config.toml
intermediate_size = 384
positions = "rope"
tie_word_embeddings = false
extras = ["some layers without attention", "local attention windows", "gated attention", "normalized values", "capped logits"]
init_std_o = 0.0
init_std_down = 0.0
optimizer = "muon_variant"
learning_rate = 0.0123
doc_mask = true
train_tokens = 159000000
Each number is 128 + 32 x the weight over its row's rms, rounded and kept within 0 to 255. Layers, rows and columns count from 0. Numbers have three digits each. The size before them is the row's rms in percent of the matrix's.

# up: layer 4 MLP up, 384x96, rms 0.245, rows 52-120, columns 0-95
# down: layer 4 MLP down (transposed), 384x96, rms 0.0612, rows 52-120, columns 0-95
up52 097:211120108175135091165135175076114147128131103133112122129143109192162102121128133127139151090073129179189078157086144103096124158118153133123130165102118122110077115086107042156158127159175119132158143138120215172166092192139163128124143163111086097169129077108115174139105157152124131115
down52 099:129082122078070158127171139127105157159091111142088088127156086148076114155134119141112129079140122059149172147092137155116093054163155126153089104047155099102096107117144164133114127187123161118076154170129100138122185129127144101119161161117092055223133125129149086109151122146120110134
up53 096:142139113123105103120191147154089129163120135155114138084117177106123153161107097101058079076159146113094163115135097137168148123119165201083050136104104155153122207112141106168090129165128148118185097054129136123125184109147104186111119071132133146071149100111146111154157151141099139084
down53 098:131120146141078093128120134176117164103096184135107120162217136149114107132143140126115179096121107114079098103087129120103168188153139174133142201224103073206159137124165166076106126137121120171160114146170066132104159146130123119132112063157142147096145121139151140095131136154147178115
up54 105:082131170147156112122135119090138146111148136151103164138155113078110203167159117135202189094089135199106116116110123083127138168129147152100136107176089179119108129161092149169119165089144178103157152112126104101162197163123177085136137153137114124072124186149132165138144197144101135190
down54 100:082169155225086122160162088164114147101109127111142130116103115126125143183107146137163094071091172155079111096145136149122113156137157057083127130131124177134179147118072135127160053088159140174120114117114090077087149153089100150144085130090162116142135157082110084109111119160179086108
up55 099:155122067133162166108171145128093131067142080132153081087079157125152076154133113180132185086091119123159154066170074120096140169139191158158145144168111124156113152131114160194143139114115118080153142159161100144077148108122154120126155120094178144110082077208094118107147149118102138106
down55 101:132137124146127127128103182195104171092134122164120063147107164141087162150164126146116076115083123189153148125181118161157130089121115173190173170058143123142093138139086145109158131132190164095145117186123090098123075160122150176105158148104121173121116183117054162107127171151132120108
up56 104:125138149097201076070177172144087090114098112155176090119122152130127110181141145128142193138122125133055149186147141110124181104127110155050103094164134128158111161142105124093133131147131178100090178126153114068121145149147125157102092178109097116103127158107093121151091086165154051137
down56 105:097146153137152113098102090131128110119148093170096138151147176131110152159069128115160079087143158084192143145179118124143147179143112136109088195146077086092155185130116173148165143088109087121132128153158188124125080111120104128062141145133080044128102126142185171072123085166115143123
up57 105:135209135169174142159103128112111153147151107114178156114118071156099150185145126169112106129102145151096143102149131043092133168103125108095131097136150102181115110105182130137164135122029102119082151099165180101126089089136137123089126164180122137121119081154087091089158107057139124116
down57 095:127072149165140087105163110132132154169130138097134111106107161179135122152154140133102143186152090133126149107105115092104119145080158156104121079110068127091035116074176147159132147151120175094116137146097105068152145116170089145109097185106132115102092152074204133074081145137101148066
up58 113:075074093116170188090123147141164120135155134118164173145046124154150180091083055088142131134116088153145121156098103096092110151161079129127067135096126203117108147146139088121137170161087135135156121174141152095142079115096177175124082115156128123129191113125109142088080093138145114110
down58 101:108108155063144135174094108110109114162129141100135187116096120142192162093090169107111141113184131155178159105176130123114161146128101162123121167132191153118148112192153112091105095100085171126132140108130127148073166134107096168163080074092127178085150131070122099106091132138214096155
up59 109:127139049153161129121142071156119083142129136132170173129140089133111119091111147140135135120126115128134191087087113157140145146209117066127097126143091178095074092156092132138109145127117115123062133190083097087152108180147115206102118201094158148095068137121109127167086131124160149144
down59 109:108129112152091136141087120084048089118124101105200154150115125130075077099153196137083121185039118163132151088097169179135069110137134081131067109153155149166171143161131098102095176120124135143147085141140125119153177158089099127115140147096146143126143157152112157158146136149063143146
up60 102:138127128175122132106118071062111085096175125130114145122129099200149138128076144092088043131178109094081110088129097051196150096077076154136116098106152136045121163127092120152142105171141166151110152114090128081105102123151109163122151175117119112125157112138117137116166172149112096139
down60 102:107166092047153147141094181151155176119138098135162134166093106130175168118178085100102134144089118124114145116188178138062179168127074086119126109092166142160151066117139149134198164156108134113141079137082086176147140124147157067153150099131147154161090108137127154122151083139084130118
up61 092:137136170180182104097175136096094172088138116146112110098164132158175121100134091092117107108122144176151081093096031133193159096130125101132116119133186117112113181157080128159100181135128116086085138118116163099101176204087166099152087130107193103102153113140141120098127103133117167111
down61 098:161107111121123068119098137185206133131125142137133061133167110030128176129128066085114087116127129124180140178133134156122108160194135133092143133118138139102100091151079144127155108124163089112154089097132137148056163123140137089122213130092160139170096143140170088093102106155140124157
up62 103:135100114134099126129112111120155091138145097162144143131101085183141157166088126137151116175127078146030120166149079114112135058134120152151088172104154119117148117094080095114097199124137172138080148102129101097095092139103137176072130118129090114197143132205114198120155136137123097181
down62 096:105152156097096133121118091166170122170160085107087110159097126155152098112109126154178117137077180113122133172113125144199182156042107181151152168134152169076122100144114104111102134114116092166122125093099104118159141100134126188139093148124100144101161060221116153081100182115114133136
up63 097:123150081139141062104093134139177125097110148148083091170127098143093109115129057121160086157069136169122081156139121153126170155169144140155143126099126142200139140146095127153098148088151143158171092112107129106059076099099147138162094149122100097116124192090069049124091112118180126086
down63 101:112095133152149161096182118165132153148144106137112125172122101102152177119165132159108120197132139136122120142074130128197096127084127064061142147137169126154126061039185165112144151135120113137077137143125145111093159124128143150151116084067105133137101115107123064124183046102135111178
up64 097:140126132131127183115147117119146128151087088157115131113166131147154159151118038117087099055165162094166144117126110115128148155174051163104101099145158117096182061071111127114104151109143114109142127143102120094147043129068150148137149182152116139102151070099082123129141108141166205119
down64 095:160101130100151094094162119097137197149138136164077067098108085207132124152114163145094096108091115174063120122181097170133111110162057143118146133154130143136154112148100134078094128132081157103146113087121126125066119130152143126149130109098146117108176089025083146104161143110085160104
up65 100:100168100106169137178092140134182066101128177160140122119158107134110114128087170133091155127114100122158165135176096189080108153115085083133157173139167158139169120111102110115164151135127074185105146198093136122160141130081139118089118120147162070105132109214132134157085168123185096165
down65 103:124151172101127113130169138185158178154125074077112174139163133133136131124159109134093125143151084102099123073108125084210185075166084136151120172133068107121086163131120114183113106144141112101156101168074065160138137107154124155141121167115112172067122054169134082128169129154137113131
up66 099:145079177148154074117135103140207157114121100108117134120109122093138152108139086141133148138077105117143097040078160110119124101110146083138120122110089139195120121121144102179161179105188123123078100042083151130081159134136158085162109143142083132145155148184162153123105076175114093135
down66 104:084155129100176188148143125098218169124101141167082120127183110119105078184108106112228136069132125155153067137123139114107100160170146153158113092153108156072126099090122146117153125112169129141139149162054161133121108119140152096150162140106121094159102152168099158133117058160130121118
up67 096:135131120148121136081178171093160126152147086125119104139099115105142175169100116156131082155073132128078162130124133118079125092154220162127098149109090108087123180135146081194072136153120126136094133132105130126151134097127096143120077099106156143065116103091091075193119115184110043151
down67 098:184149144092145127154077129070174109176136093130168096103080148114162114136104134131087154159155122126132141090170111167178094164137193139077075137125098118164034198059122114128066142101129161145134172157134096135146128115160090153141177091144160105115122179134108141100138130111129088164
up68 108:094089097139186120115121160123133107104151102083075052122145098096113195175098143171144067144207131141107158101116088165145100077176138104103111146114133103103116086108134087150149121145133121114103152097114174099082195145135148125143129097185136174099110205065137146144097117107135114089
down68 108:164167158225096120101154121131089165079159123084113122108146127113190060117112080117149174162141131131133123098152146101122128122116158091115122121109156147162193172153119201148077142107077143116149151128113168148097123109112073073089102110123105045098110159175093166117124118167107124096
up69 098:229108163131159148118120118061159083129090099122141132140148112110100128147173090111116096122116107185155071159083094095148160126096171125144143104208132151150143055130082126157144123144126126151107130143184102144099142144143152157154105063098140149121062072090098151096163183143116109161
down69 099:126163087145090082153124134069147123121159126123159202095115161160180111148121115149145079104131092164077099097032095104130108085143076130083156160113158147167103160146129145086132130108150104087129151137100150111118112087077074142135117112173102113155140086153110198135107111121144204075
up70 097:133126154146104120166090116172158094140162149128112154173128130177166194092101150080086118135118116163123141147118093096109156166138135034079176112173118114142133195133121212121067073115106159140125094060147127125133099109178140130118179091165074157165158139149114136124070120144111123136
down70 097:176134093075161113155151127174091136125146161150102148073128118163095174108130188132184138149039132078139102161132220186159114081097136179114112111104124130144138106136046135063128173139179111155121113108089134161106119125131102108126102088080111167134095110134173106111110153135138153135
up71 104:123134124170092187145080114123211137160136093142098205111101107121107127159138076136098112131173067092108136126115131103182170153139108089153092077085141124107113098097106137130132121103129094119127158073166132108133165128139131156094160163135080152163133149178099142089046105061142147199
down71 104:157136128175111165143041141085117164127132139164140120141117123071102097137093111124096094142109138106167145087152078134106083100109158174144123111145087163084092138117160163134096026137132182099152144167155137125126131127158105051137100157145102083132199157131080102056094121113159125102
up72 098:117144158129151089194183115167133096180164104160140138120155088177163161155156101155160179155110140069118127122195102024163164101124180140116160106147172142147094141105180118141087131134107106067152106121147176167123110167108093144130082143101086104094134120160142086125142092120149087148
down72 098:140127135108111124106056068023063143106125149058104109134158094121132163109142106131179163146119131091114066104140121107125136139169191092147102104061104098182094098145109108114175094115117125107154085072172091093166156145165161121108130109166122155122109136142163131160118131171105110083
up73 113:102187102159118164126125146133074103141065135131084147123146169139062117097164103084134120099141179107145152040147089141109156151076098132154092121125144131157111103164125157150126130124117118098122097141106135138140081106038145113172149118140046139049160133149102208146112124170143128163
down73 107:164135146177159156177147135094111105184063085117078111132156138155179123079145159084100118114134145037142134085061147074194142105125107158160115127125082151132126143092142122137110141086100160078126108133087127173102111172125125095134113099140116093116124086166079157156148161203101111094
up74 091:135132174152188058113186164124127133141128126088117119098117117144084119109129104090070120168191129096144118157131145164122106101168162137174132118116198169206119123112108166156060110134103075120079134069178118111149202112105135121134149056124125118119117126154090091093106128149146170170
down74 096:099102125202113141197154143155148113114133139091166193155158157156066098115104162136143098105145114138143126108082137107091133076128132130158138121132215097136092102133124129134149136126150166163162126093116162095161176137178125120070146103115142130120039072114159202115131172131052113144
up75 104:159178101103155141131047192092157084146135158149141066100203122105098094162101113131175122086074121097155143157133104080170097099154122154188134120122097135109158119151149110093140174089130102106130090165103134076147118151138148179102059139105140135109103088091112095190090176109131133139
down75 106:106139160183131154121076144092177196115192091098132149124127127124124110110072129119123172117168100130134139098161102148152092128104122150160162162103133155108154050125110097091105161145096118167146088129138164119170175160132113077156108133070117144168118109105100184232135107071090173135
up76 101:087132179137158137128113166143154128091148084161153148159109121103195160122198079185158150169144094129142110107140107143058099084115163104151158171165128157076152126137114112136175145109099143140101189143156136129140161138095173083154111161150138119190143174086074135189137084158163173170
down76 099:184149127124070100117113133133153189071123127088180144127191093107107092112142139147135101119109105124161148170104132166068139143119136140105170114108118145181128114227149165178101103094098120100114172127122103159133070102153165080123082151164079133131167145101142063121129124081178176164
up77 094:175123137137171110108186118151114085173121131127159125102111161125161061193111176094143142057120139116084150111188096095101143088109099093155155121120186122098152157138147136141087123111114128151132124060111135104188078110089143190167118130176068122084116150116127066116115188113110180133
down77 093:094095205129089143082168133128161105125129126064134136145153142125145112166141154157106127076120150127123120152161115147108117163077110074127166125052142142137117158208107158120144087091109130209121093067178078149119146070129179169136097110125093201092093126085144115130119138132081123128
up78 097:111176170160115121174116139131159143100108101111177066158136149122076149138151073134104159091110127189120091176138138139106119158118142149140074162042117113179158182140140107169119103107119104142054121118155121100176090122084148212138129147149126157143082112180073165137183107108106130142
down78 098:107142077157120119105107109173147117149117168121147095088076112201135114157068145146185134103046091075116111119094170167124085123097063076136176156091153146116144121135111099095204107174134111134081113092136106102118162089082114101076145182109112114152146136085163130091155146136122117156
up79 101:134111115169117162127173165155134156120131160088157095117145083133190163209145152134162151099117111216136167117131132134126155163142155157120070124133159098091119168074096117163097141167142169101153144180175135145191124147178122174134168098135118126195171092143132110164186117161149169097
down79 095:127134123152167182111130086127136117157079138110167130156137155124148134130092140117137175193145101095116157171125109148169095180098185131168112082106127065136154124139173145063102149133117093108186161121182080173103102173130116181147150132154113078132195091095162139145135121194173169077
up80 093:103098077157121070093146187142164112089105112171099168100129145107159058156115126096167102187129095090140112097083144161168148070127169150077152132125118185138144119114152094114117134091051123127115152106123123119196121140112150136135145142089090179111165083186133126043091116158107124123
down80 097:084098162105144166137048112130086119154150134134108145119129133091138095155163158124144069175073126131201148139106125142127072142140134151182122096157112128100106187101061116092138121102154151136123188124122111135164153100141156107129156100135086129077068052103175161119129131058111155060
up81 094:115117160077108165138139160071114095070155130125093106148074136171093080111161134126169122167120167210107133122126133084109108124147145141130084133182097165202091078095179138170171139107143109119131098107148117070133153138122109144132106171139113124025116101197096098116080136140124134133
down81 090:104158150094152141145134155104115134099148130134093141185028081086151118097093116135124143125125115101123133127118146187101134125157123110115145134100144213070091131091121166059144144161124147153102185065055145156152149166116133121137081125139135157189117067190134092148105129143149163184
up82 106:146131092122132126139140140188103118118125160094085123103153157171088115136082109122085092092116088098063127168076104105135129144068089132180128067138074149117176149113129184175102097151070140091113042110162128114144145102131117130113141113072207129163082137099117139082119113116150095075
down82 099:121184076103137099077118063131102155142113096129125074092145158174078106112116084130075169153151143127178138146079118112124135093134141172107147172109065130107143107175097112182168145126080102107142077141109113125170197069127109143123099129133160123025099124118147128137104155066133116114
up83 104:191119151110143095053112127093169124144143132151109113087150098146129167155141158163106186144154130199104074104175083120182140161141096155144205143163189130161115134058071151171089132115120172141058132107139081111115121089106142115129096117105090128106136099104147116153083111125147145180
down83 102:084106117101070152153129074089137128145121138144134188147138164126108184140167140103114186170110068131088159088164158062123112144166106149123114115106078129097149085148120182130132117133161128121182103107090172085123137155114162173132058086170112133157142138087144075130083106152060081087
up84 102:098165177147093121107139127181107049161138145131127084178135126083117145112125083137136127149091145179158167160146158112156153123152064163109080122161130091116158056118127180151130082174117158145107131091141128171159144102144129100179078212141115164085117111102102178101091124134150184166
down84 094:216143136159157119120190129109091148207163083116165128122159132112132150192114113164102163181108163170134110163078144187128093168125134144132147145107128131133094168146105066156136217126092144142087136135115157116091111128086062125117094124145130173145124160117126167180090126180165113125
up85 095:099121118150155145107171151115122122159209116190099122080112121102068163093111095135074126117159186131100142131161122091120155090096141125159100165130128146135083138186147084111096121138130177079053092186108098119108175117130145099084116153176113161094159106183165111138127155050089126136
down85 100:158197104170136109100147110138140137067172147146171144118148071170189117119125070124113119055149080164115105113179110156109130125167116160099163130188180175098117112080111206061118094145125136126156129095157088127116122143104160119167121129117103142118152068167155131136054121113139095144
up86 107:142114118148169151067102131133132104080099119124087170114116122121142088100133171075173122127172100126080147133115143124161135136171122133075079062161105189146087104078153171152122114191137141069178112158054100071138221136120130104059110148145102120129102105122145118118111123138128167163
down86 095:153137123123128148109077150219108107131137129105125099104043135128116145081111078159094142100114084105136176119085075113168069114128160137145126104082129098129162157162162120111119153112099047197100098059130100148119110137154117090089106163147192128130115101163118162130191135140164086130
up87 102:151130103118090038128096141168153123094122189133114136127109147105168098131103132102121141112083101154137126114046098098152114116129154117115102184141108135074089140063107068137161140134142113188062143127081104069178097125136114110146174153073098087101156124123125126123207104103076121167
down87 096:066147054137116081097149072140163163156148102118114158142192127193102178119183125132129149122077164137118117100123117140151153111153193163137097120123109131171158124152128167155114141113097125118148146063201098148144175148101075140154143147138101206144184192111118116179113116113163115141
up88 097:110129114163119147207139195168136104148189112152138134141198147130084135130151126141097129135145137117084149109074078118193143142132138138078119116131121186085117214158144068118123075095108055098140066149138067124171097149113106157133153082137161157083111114111150119135114120105125164094
down88 101:086119133106166133116165101129099141160170101143080125164157125091117160159115112079160088142177107131107144153103089156121141121125094118097125130057095147074177132119141120081181099158061146159121127155133055097089095152191124088172178077072142131128107101115180172054134108143096123115
up89 102:171133135143160142095107167034155129123206138088146133073140176089100111152156111172111135136115118078166143055107082137132084088119137097101134127191099102138113116105127137160152111088153130180122143102172088100143155114130164128149117112190123093101124093123156179106080060169142138078
down89 099:094166105124133111137131119156169136112074205136159153123112132096117141134148104127227088134104144085154148125138122122107155078145113138147072116096119191070174142109174156111087125073107168086122108112111153094144075147088100130116146178058146097153181100201130092155107103151104116099
up90 100:111128205143138133123148166115175137161102130194143117089114100165149185141172124086126083182082124209133094173174089160132094099119146152162121131167156154149112113175162076175138125109105086182158122133132134103155182106127139134166127160106077132133160135195158105132168079114133145180
down90 099:132143143084133147091162102151159123184081101098146112131064134149173100111153180091148143110098101167103132190130184197144046162158165130118109121193212157133174119144144133144108083116089094137142112137123094134160130051139145130143157144113109107094153089162125080111131158096127117076
up91 101:146098119145101136142206137108064085166134145144158068150185183148089149133162144121142129155151092099102108181122097150141108114154175148145119107126102035145132101171148170178107087130100072120142080118186114123099112147115177199126153145112122174077141143156114175131088139142117108172
down91 104:120143059097106105145121119083180162155079147147118146121125103095140127065187095103117170125249080094076159178156095131152143126102148104104096180150139138145162120179168120115108137129162104143099135073107144110117194134090126133115145176114115085136142138118137164142099111167060144112
up92 113:111091163104127145151108127177150136150135150199124085079192176055174132147124125156152151119155102149147115082119121089152135128147118093157102154148108106084131125104046079099178098168149076099124107098137102190149159119084206095141107146124181127076116075113123125130168146114121176120
down92 104:135101153090173099133128086157118170167091151103142124134105087163148149131119202191110115126202122105152163105191126128126185138181111088170104089103145133092119121072121100094039150068153139135115115133089099100129177120125157088100146086134116143160102128112148130037121154120149096107
up93 086:132150167134149082151151126157104115173095126167158131169145129135144114158087141044228169178143111125147109079164147141127177174151138110138178073121085147129065096103099155131177138121129133141129142146131164094157114136082124121144077137142089117199177071185074129135117106095117133144
down93 095:100118173113057124197217130103109180127099165066156124156150149103172126177090149109170130143140140134140120194107130148176158124115156095107153115142114123138071101131146135148087131081172147133097071055112115087103127116125080146137138146125173148148151092142099112179044132101135136112
up94 105:091126105108177115105135133149124131181117087162056109111083125127166097069147182109130114129115117111103151119116043110106125079150174048138137118135122114100154156093122141184119094089103074096087171169137126146171197135089134125134100106201141134117126176115150125097080130080162119081
down94 100:124130101034097128097114143190167089176095093115129100115078169052141166127108147121101111145123149079204137171166164108200102131182081172178131128154142104132163118097145109130150095135134106114118132130148169145152102137076160131151116107120103081104167110072186122139139152143120163091
up95 090:094088097154126185116101146091137125145066114113078151105141120191039173108138156132196096122088095172154135081149087136125120106115131100177125132177101116163132113117108165149098071141180177076093099134113136113126108148138107106108179138137117084092184108114110193108119073157105142168
down95 097:128157128116126093130127098151115109090107125145180181091174127148087135171127140114110155113199079074110129161119170133183102117149107138176153122044118108117085144132195133099152125111160110172130137121090117127075165072071139108143125075093117117069153168148210132191147133153109159136
up96 104:118130106161094125195095136050121183139168143115122124119153113070122119165094155121185131159101107171128162131130149157124070106132189116115119161149121094169143156150102147163103109103131092186114159149112124149178181050175133109081107156208093132108136122143085102185159163124105121171
down96 101:141157141130085131138096157105137083168087094111140098177140119067139141159106078104149095140137132103128096127102136139167120142159122118110105065134054142127147163174157185183128086121185171088124153113140152187148126088102135103098196120116172113192115143087111066118125078162185099082
up97 095:163122132080128139175182167113135082123106152066144116133150121151104104153150105181121163113113201165136096109167156123183110146137135147136107135114115066161138125139125107204138107119142101097149146146120204110109150121058102116144144121111161129130153104149048192195109071074176109102
down97 098:147121128178112107160085080103134081192154154156175082149112125140153132047104140113155126084157116113186122162142111133119102151090100147198134155157131110095079086137202078138154119119088131080186069111137078091172125160140091148133127107162134177101097140139099145111088158140165148167
up98 102:125161129141117095172092126166086130093115160137198154120111148152142142147181116147164060185155123129106132150184111111127096135169104099156118147136107143111127128138130178155129133210159145141102095141151135042101082087142122145088138128163076170096095196126155135046185141093126095159
down98 103:150124169052106127120107177181163161144106084115144099129150091119128153110173163102158166104000172143186139152176099136133079088152143171117099100125113175108116138137133143163153133094163107138126158107096150109135136169122134164130118088134153138123150185090095086125105152110126066169
up99 095:080096138137112164142065138169149116175105130157077138126140090080100158159095146130111190148144082127143152140062122082175170078188124103084073118175126120193122118170098128118148113096086150089140107160178080086138077097184126138131162138140153137141148163096144114115127132170149190098
down99 098:103107147160138104074075159128121095132206111079138155081096176193074091116141186078140122122119125128140164144115106139098071106120194143130119163139147161126137101172185139133089073066127109152117123166128123122122118130092046108080157136099097177162102161143137152140073162112108154136
up100 107:132118070148132136124056167154163115101142077148084089115063079134111141155125152152135099126098142093117194156091127142144162121185103072143148132154126135158109153119118173096090169112192120121141021113107148163182144136153126160069160108115155154087123127120124135175173106101134066117
down100 101:100033154150110146130148168079148187099180162087160112090149121169158133121162122101136138150168115147152166104178178105171113162157187130111148148113188146168138132088087089141161109168082102142131158128111076126127115190118109146128153151166127162145117085197161146113118147093109103064
up101 102:067146169118135159142117149138123083138069074096118114080143115172165146172146127116185082099125106092128113068143106153120087156158097141151088173164125146094178123109071083125126083176165139172124125138138119088104134138129196112101187082134135125121116086185166083163163068157165146129
down101 098:082138184118120130106133117085099107090116165061144148139184133087115122119132119137092150138152151134106087160160134100218132133171150175186167182080159119155153135154191152110058141147149126079100136149115114081096115123094114137152128111098109156143113209117131154137118150133089181206
up102 099:093116174142116104134099176169139092138096130184160085143115113105155098096087119087152097124155176128093116134106112100137129106091118144202182137143132115056116093046085119181151104094102144144102106093122120131125144082100093100069074208130131180111144104154124105149093148105176080112
down102 101:109121132119121189136191108132141130086136098087142140133154105134164144152068122106135159102070161127134132081088106072117101116141087131152128124115071107128145168169020115089125133093133098061097151105105174113084098114162104083120081098098141121159088119182111077166140161162068144104
up103 106:112116147132089176104160150150180117155176142062193077112128120072139134124105052145134128164142132140155114127118119123108132177116165116125172113179121099114155125116150092155148106186182115169121094135157151130125187036132103143094210132146068106100105083121142171102111106136132070137
down103 104:087130102124132141166117141163168100117108149141088143121180143100104154120139138117104138107061149143110161139091143059133150062105148131167099176161187109184139117134195153130113128152118118125076124155095115119169103106121166177112091095035180153207161139074156065145119141146122109135
up104 097:144126107134049059148153081211088118107127183152069147115138189126097107124132109132135137130107121199139127131167097096125147096140193143097133103129107132130190167139110173122089148122141127069134114118154070141101159106084142131094154154131153153109042192133110103132099159147101108091
down104 096:134148102117075157141139139190080169111094158121075133137096156167143079117185088117186153228150169157146181150165157167084097134132152129133121134156136135123128132149106148137069166101144102120144154153052131177108102116125144069128127136145084084120080189130127119100122096179102152162
up105 097:190113092151133112153143135089187073129141132117207102134150031073125125154070108183136140120102138149071144116119156156144189143101141097114065148142154082144133135159125123170118129096146115142131148091097108172112088138096154146157099150142190200079118110085094148146124172116115118100
down105 100:111151161112100127099137089137173161142178133109134105142143086097096100133077129090145172112119130131171144123070182173093123145138141037177156090135132146197141143188133073154110119118141169128175102167091100141134143165148165099111173136135140066130106060117069087154112162090176151127
up106 116:131172102170156170082130112104170082137102140128195160090096128100182093153140128130086132052131075172133087114192141129137180083149155115178171070112139100151109147109104137149138184117126169132163149128193124126091124068125091143146147171112143103124172143103158124144165075089127136075
down106 110:146144048053084097071163141158147147118144121131111171185137135122107113166095115054159177125114138168147062129135112095083138129168139131091131128123061127142117119166110112074167121115121118113136105145110039103122197111107154115132209108194112142134124126181105116116140121126121149098
up107 103:132123119122137125141125097192158120134127117118157118107119155079184135162082083133179179094123102119096090078118109133109181140064150061169082141096167180179105129079183179165154084174108156140130160112170139111209130079104132112154108141129150184113117110115095090102090151123126102156
down107 108:092160140116115153129179089168139207120124138087140130118147099061165130110068115132044118152095148068186100170161091159111114123138099109100124082099154137160147096143129140169141118115111128148111129067153143135139124129118117162134170136163088126046148130115123091117042054128148082115
up108 096:100131114049187097156134184080137159132133127175132157183116073133124138167147093122149151184120123106132097144102127097086160134172138159165116114191121091164166090152043220145108189149085113098079119168134080098144127080123125115132150154121116117117131093151123139136127121127158069119
down108 101:115137148150128130079146150157149224126153089174109120114170147131149168120151199132179140114147161076145173164059135043104095078090107109124146133111096116109163131154151167144118113078127121067118110093145113114137058073087133132163130113114168176160104174089165152117144147112141151138
up109 105:119168133133132148127170113140130112183149092160180165144117140140096091180128197132199154121227101138122217053167104095167165150126080141117134104088131112126187110127093130124158133132125108103131137122137094128175108093152126134082161165141166166129162109153102135128111100066140083089
down109 098:148214173105174048056176125129126168135160080106201158115166165138098102173149113140133186113097180145120143079114120156140087132150101186120128132110107134103124126119140173115165094117109143154128132124132052162122115131157150119071156154143202115159171134109132095122138113109151081121
up110 100:106142101208146098163106137110153096137167144137158177099145105075093106120142154131126108178144106143179129133133093130144093181183164107178137103134165167106120118183104133155092157119090087192089127160138078108173102164135148101127148101110165094121181073166168079138052106121092129173
down110 097:152105159161133185116092133085160108184141080135103174103098143145131117177167141115160157128148186126194088146094132128118169071171172166109104157137120086145103109151129108121160194077127106099122110075085153203110136146119134110139070105144145099081179097115143087135117160185132139188
up111 100:153070147120185140123153151177144089098141138069149142145169128097157145170111080098102132137121096113171135103157086084192115152137194147089114120143139142215128087129155108129104175133173103051140085073111121187085182125156136144088147131113125107146124126093149082103090132146172090132
down111 102:126112106117099105120167114157130123145133191089163140099088084112071146153160124171100107055164145094176104116175119188103173175119116115134097081176158108164118185196086087151145188149178144116120119139098099081121137093145104085116096150091146158132170123116170125173152137112147171078
up112 106:052190122164106118166126171103113136149166131095135072079108127152113173172153096102116137173098167136162132096070122128110097159146095092156156144135177159067110124099173189130109106155100119114124094146190150144090090122084131081201111172103141159098097094092097144152116103101104165153
down112 100:111197177096093117122136060117097134106169129111089142135127100092131172116150119124111154139166100072205112089120130162158118119108126187160148123185066079122138132163098130075155125112154149225098169129143081143116082132124122111157159110114221140103166104145162151167140122123142149137
up113 117:146100109089145090092144122144065094141159118155154190083105174140117136176162155144213153107217131094099083086091139128130128132169164119091077098136124127161157120131124083117156136133137126072117168086125105145092142116111164113108132135142148111144132167042102080147062111106118121065
down113 108:145086164092140098120184121149106129173089154099108154165181155137152143088151123138145126078115133019131109096089136070119146134141081153146134165154129140140170153094158121097066139146100118159190159121117156127163128070113067139174141162143184069124136094109072142137093130104183135103
up114 103:145036097170140150117178129104175107055056135095105134078154144130120118084125087133109144109092128159136124086096119145163125169088110170095200126119180111104143152105095146133176115094069146118113101148127124195139122112095118121068129152172149187142115100147114153150112106145109089063
down114 101:141101081099149114118152153088146151130056111187144216098129182090106126135102122114093126094154138109138139152090154166050080128154133132112125123220129111164126166195118122133127190104132150137142116095150121113101090200127143183178165111172128141154135181095140120135136143144110155175
up115 104:108162169116151178161104144110102137071149108160165143096091120134151144083178125050142151041198140176079105141176135100103153152096138155133124116119155132112154133128161108120112139154213136149092080100110092117182124122134153139055104141148167127072126136106070079119084150129128117110
down115 105:169133139125160194143097125189115157157098122104159109184112162134120163129132083136169094075097151093174084113114182131177163135134086125100155110116109138137123097141099118112211101087137098080134096097177150187130107174085153104102077066137151150159086134116126117088142088187145101165
up116 098:098135096145176108113171032191108131077149186107153118086093093134096131158083091100189123085139118123086139139111069132128156128123086171093100116098100208141080145116156167145108132126141158120121076106168066086142072103167126093116120139146113111157105170098087094142143110122120116116
down116 103:164109163105102081113115091099150152159137103159178100111204096065143156115089121151121142167103104144099148145127142123139177105116115147060169128152127157205150068134157172161150085088128163071163105124093091160107131119127147129118129140204075093096136169129145076162167106160134151080
up117 102:204120086096134121166158189139069111140105115173211153114105154115080152140141123091151139101130083099125166188126160131140159128125108150095142140161153130098166138096182156165108120124148076080097089141147121169132074132131099093180108130126104091125155195183132110090041125127130150129
down117 101:147090114152115160115149148137076153133152120139096096177084079113081116062138121088094116115137180118158121127125171129083100095132108099143135209172084089077151057072136124127106175142090132199162136154128124177134092115147083126077135042129131153125141118115092123168148169088132123099
up118 096:175132137141114069110121106127073110061132132158152157117134115199127120113058103153143210109096089147067174113177137150109138137078124136141023129139132104105179143146133147111157090153154102107089093152132136109154074138091145145129157070099120119134124086134099103154082143130165148072
down118 094:147097142145050098111146162139175170145119078144135175131180099118149101116117152192197135094096091105122148154169125126102144161158113139148121138115100100079122116123083124163082204156091175148131124075128106142130126092133112111154163100111111186114099132175135069100141238133106139140
up119 095:137110079200141119165139157122056136156108196124151140097108159114122150159148133145138128153129081121137073134105156112155151152118125147162142093080104128127103121105031165143096111165123154171114148163101124103100190113146145205131131117079161202157150118117119183077098122150180078099
down119 100:158113089147093091147064165133052160114145062103116116149131204101094116111111124053092201121174176146131112142139144101155143142164070089150153152146134134112102091127146156094163132166113139102133104099127142204120126067150129160137127120180114143076143101135137189084177121129138105102
up120 092:168100130115133193144092132145166111139086148101152086095104116132144144184146071123139104167128161157113145095171121107090158181112159112062168088102082092064079099076162127193167120141119103116120180147176173103135109117152207104131120176164147158109131156149145103089168087141153139126
down120 095:152131104156119104145099098134147131198123097141126116168106117100159141151177186105108116165166086099116101173120148092157082173115134143173168135132183134091051115152103153174041137133133179100081165116149150105111188078160090138127162146112136134053159119065129137127092163124096152146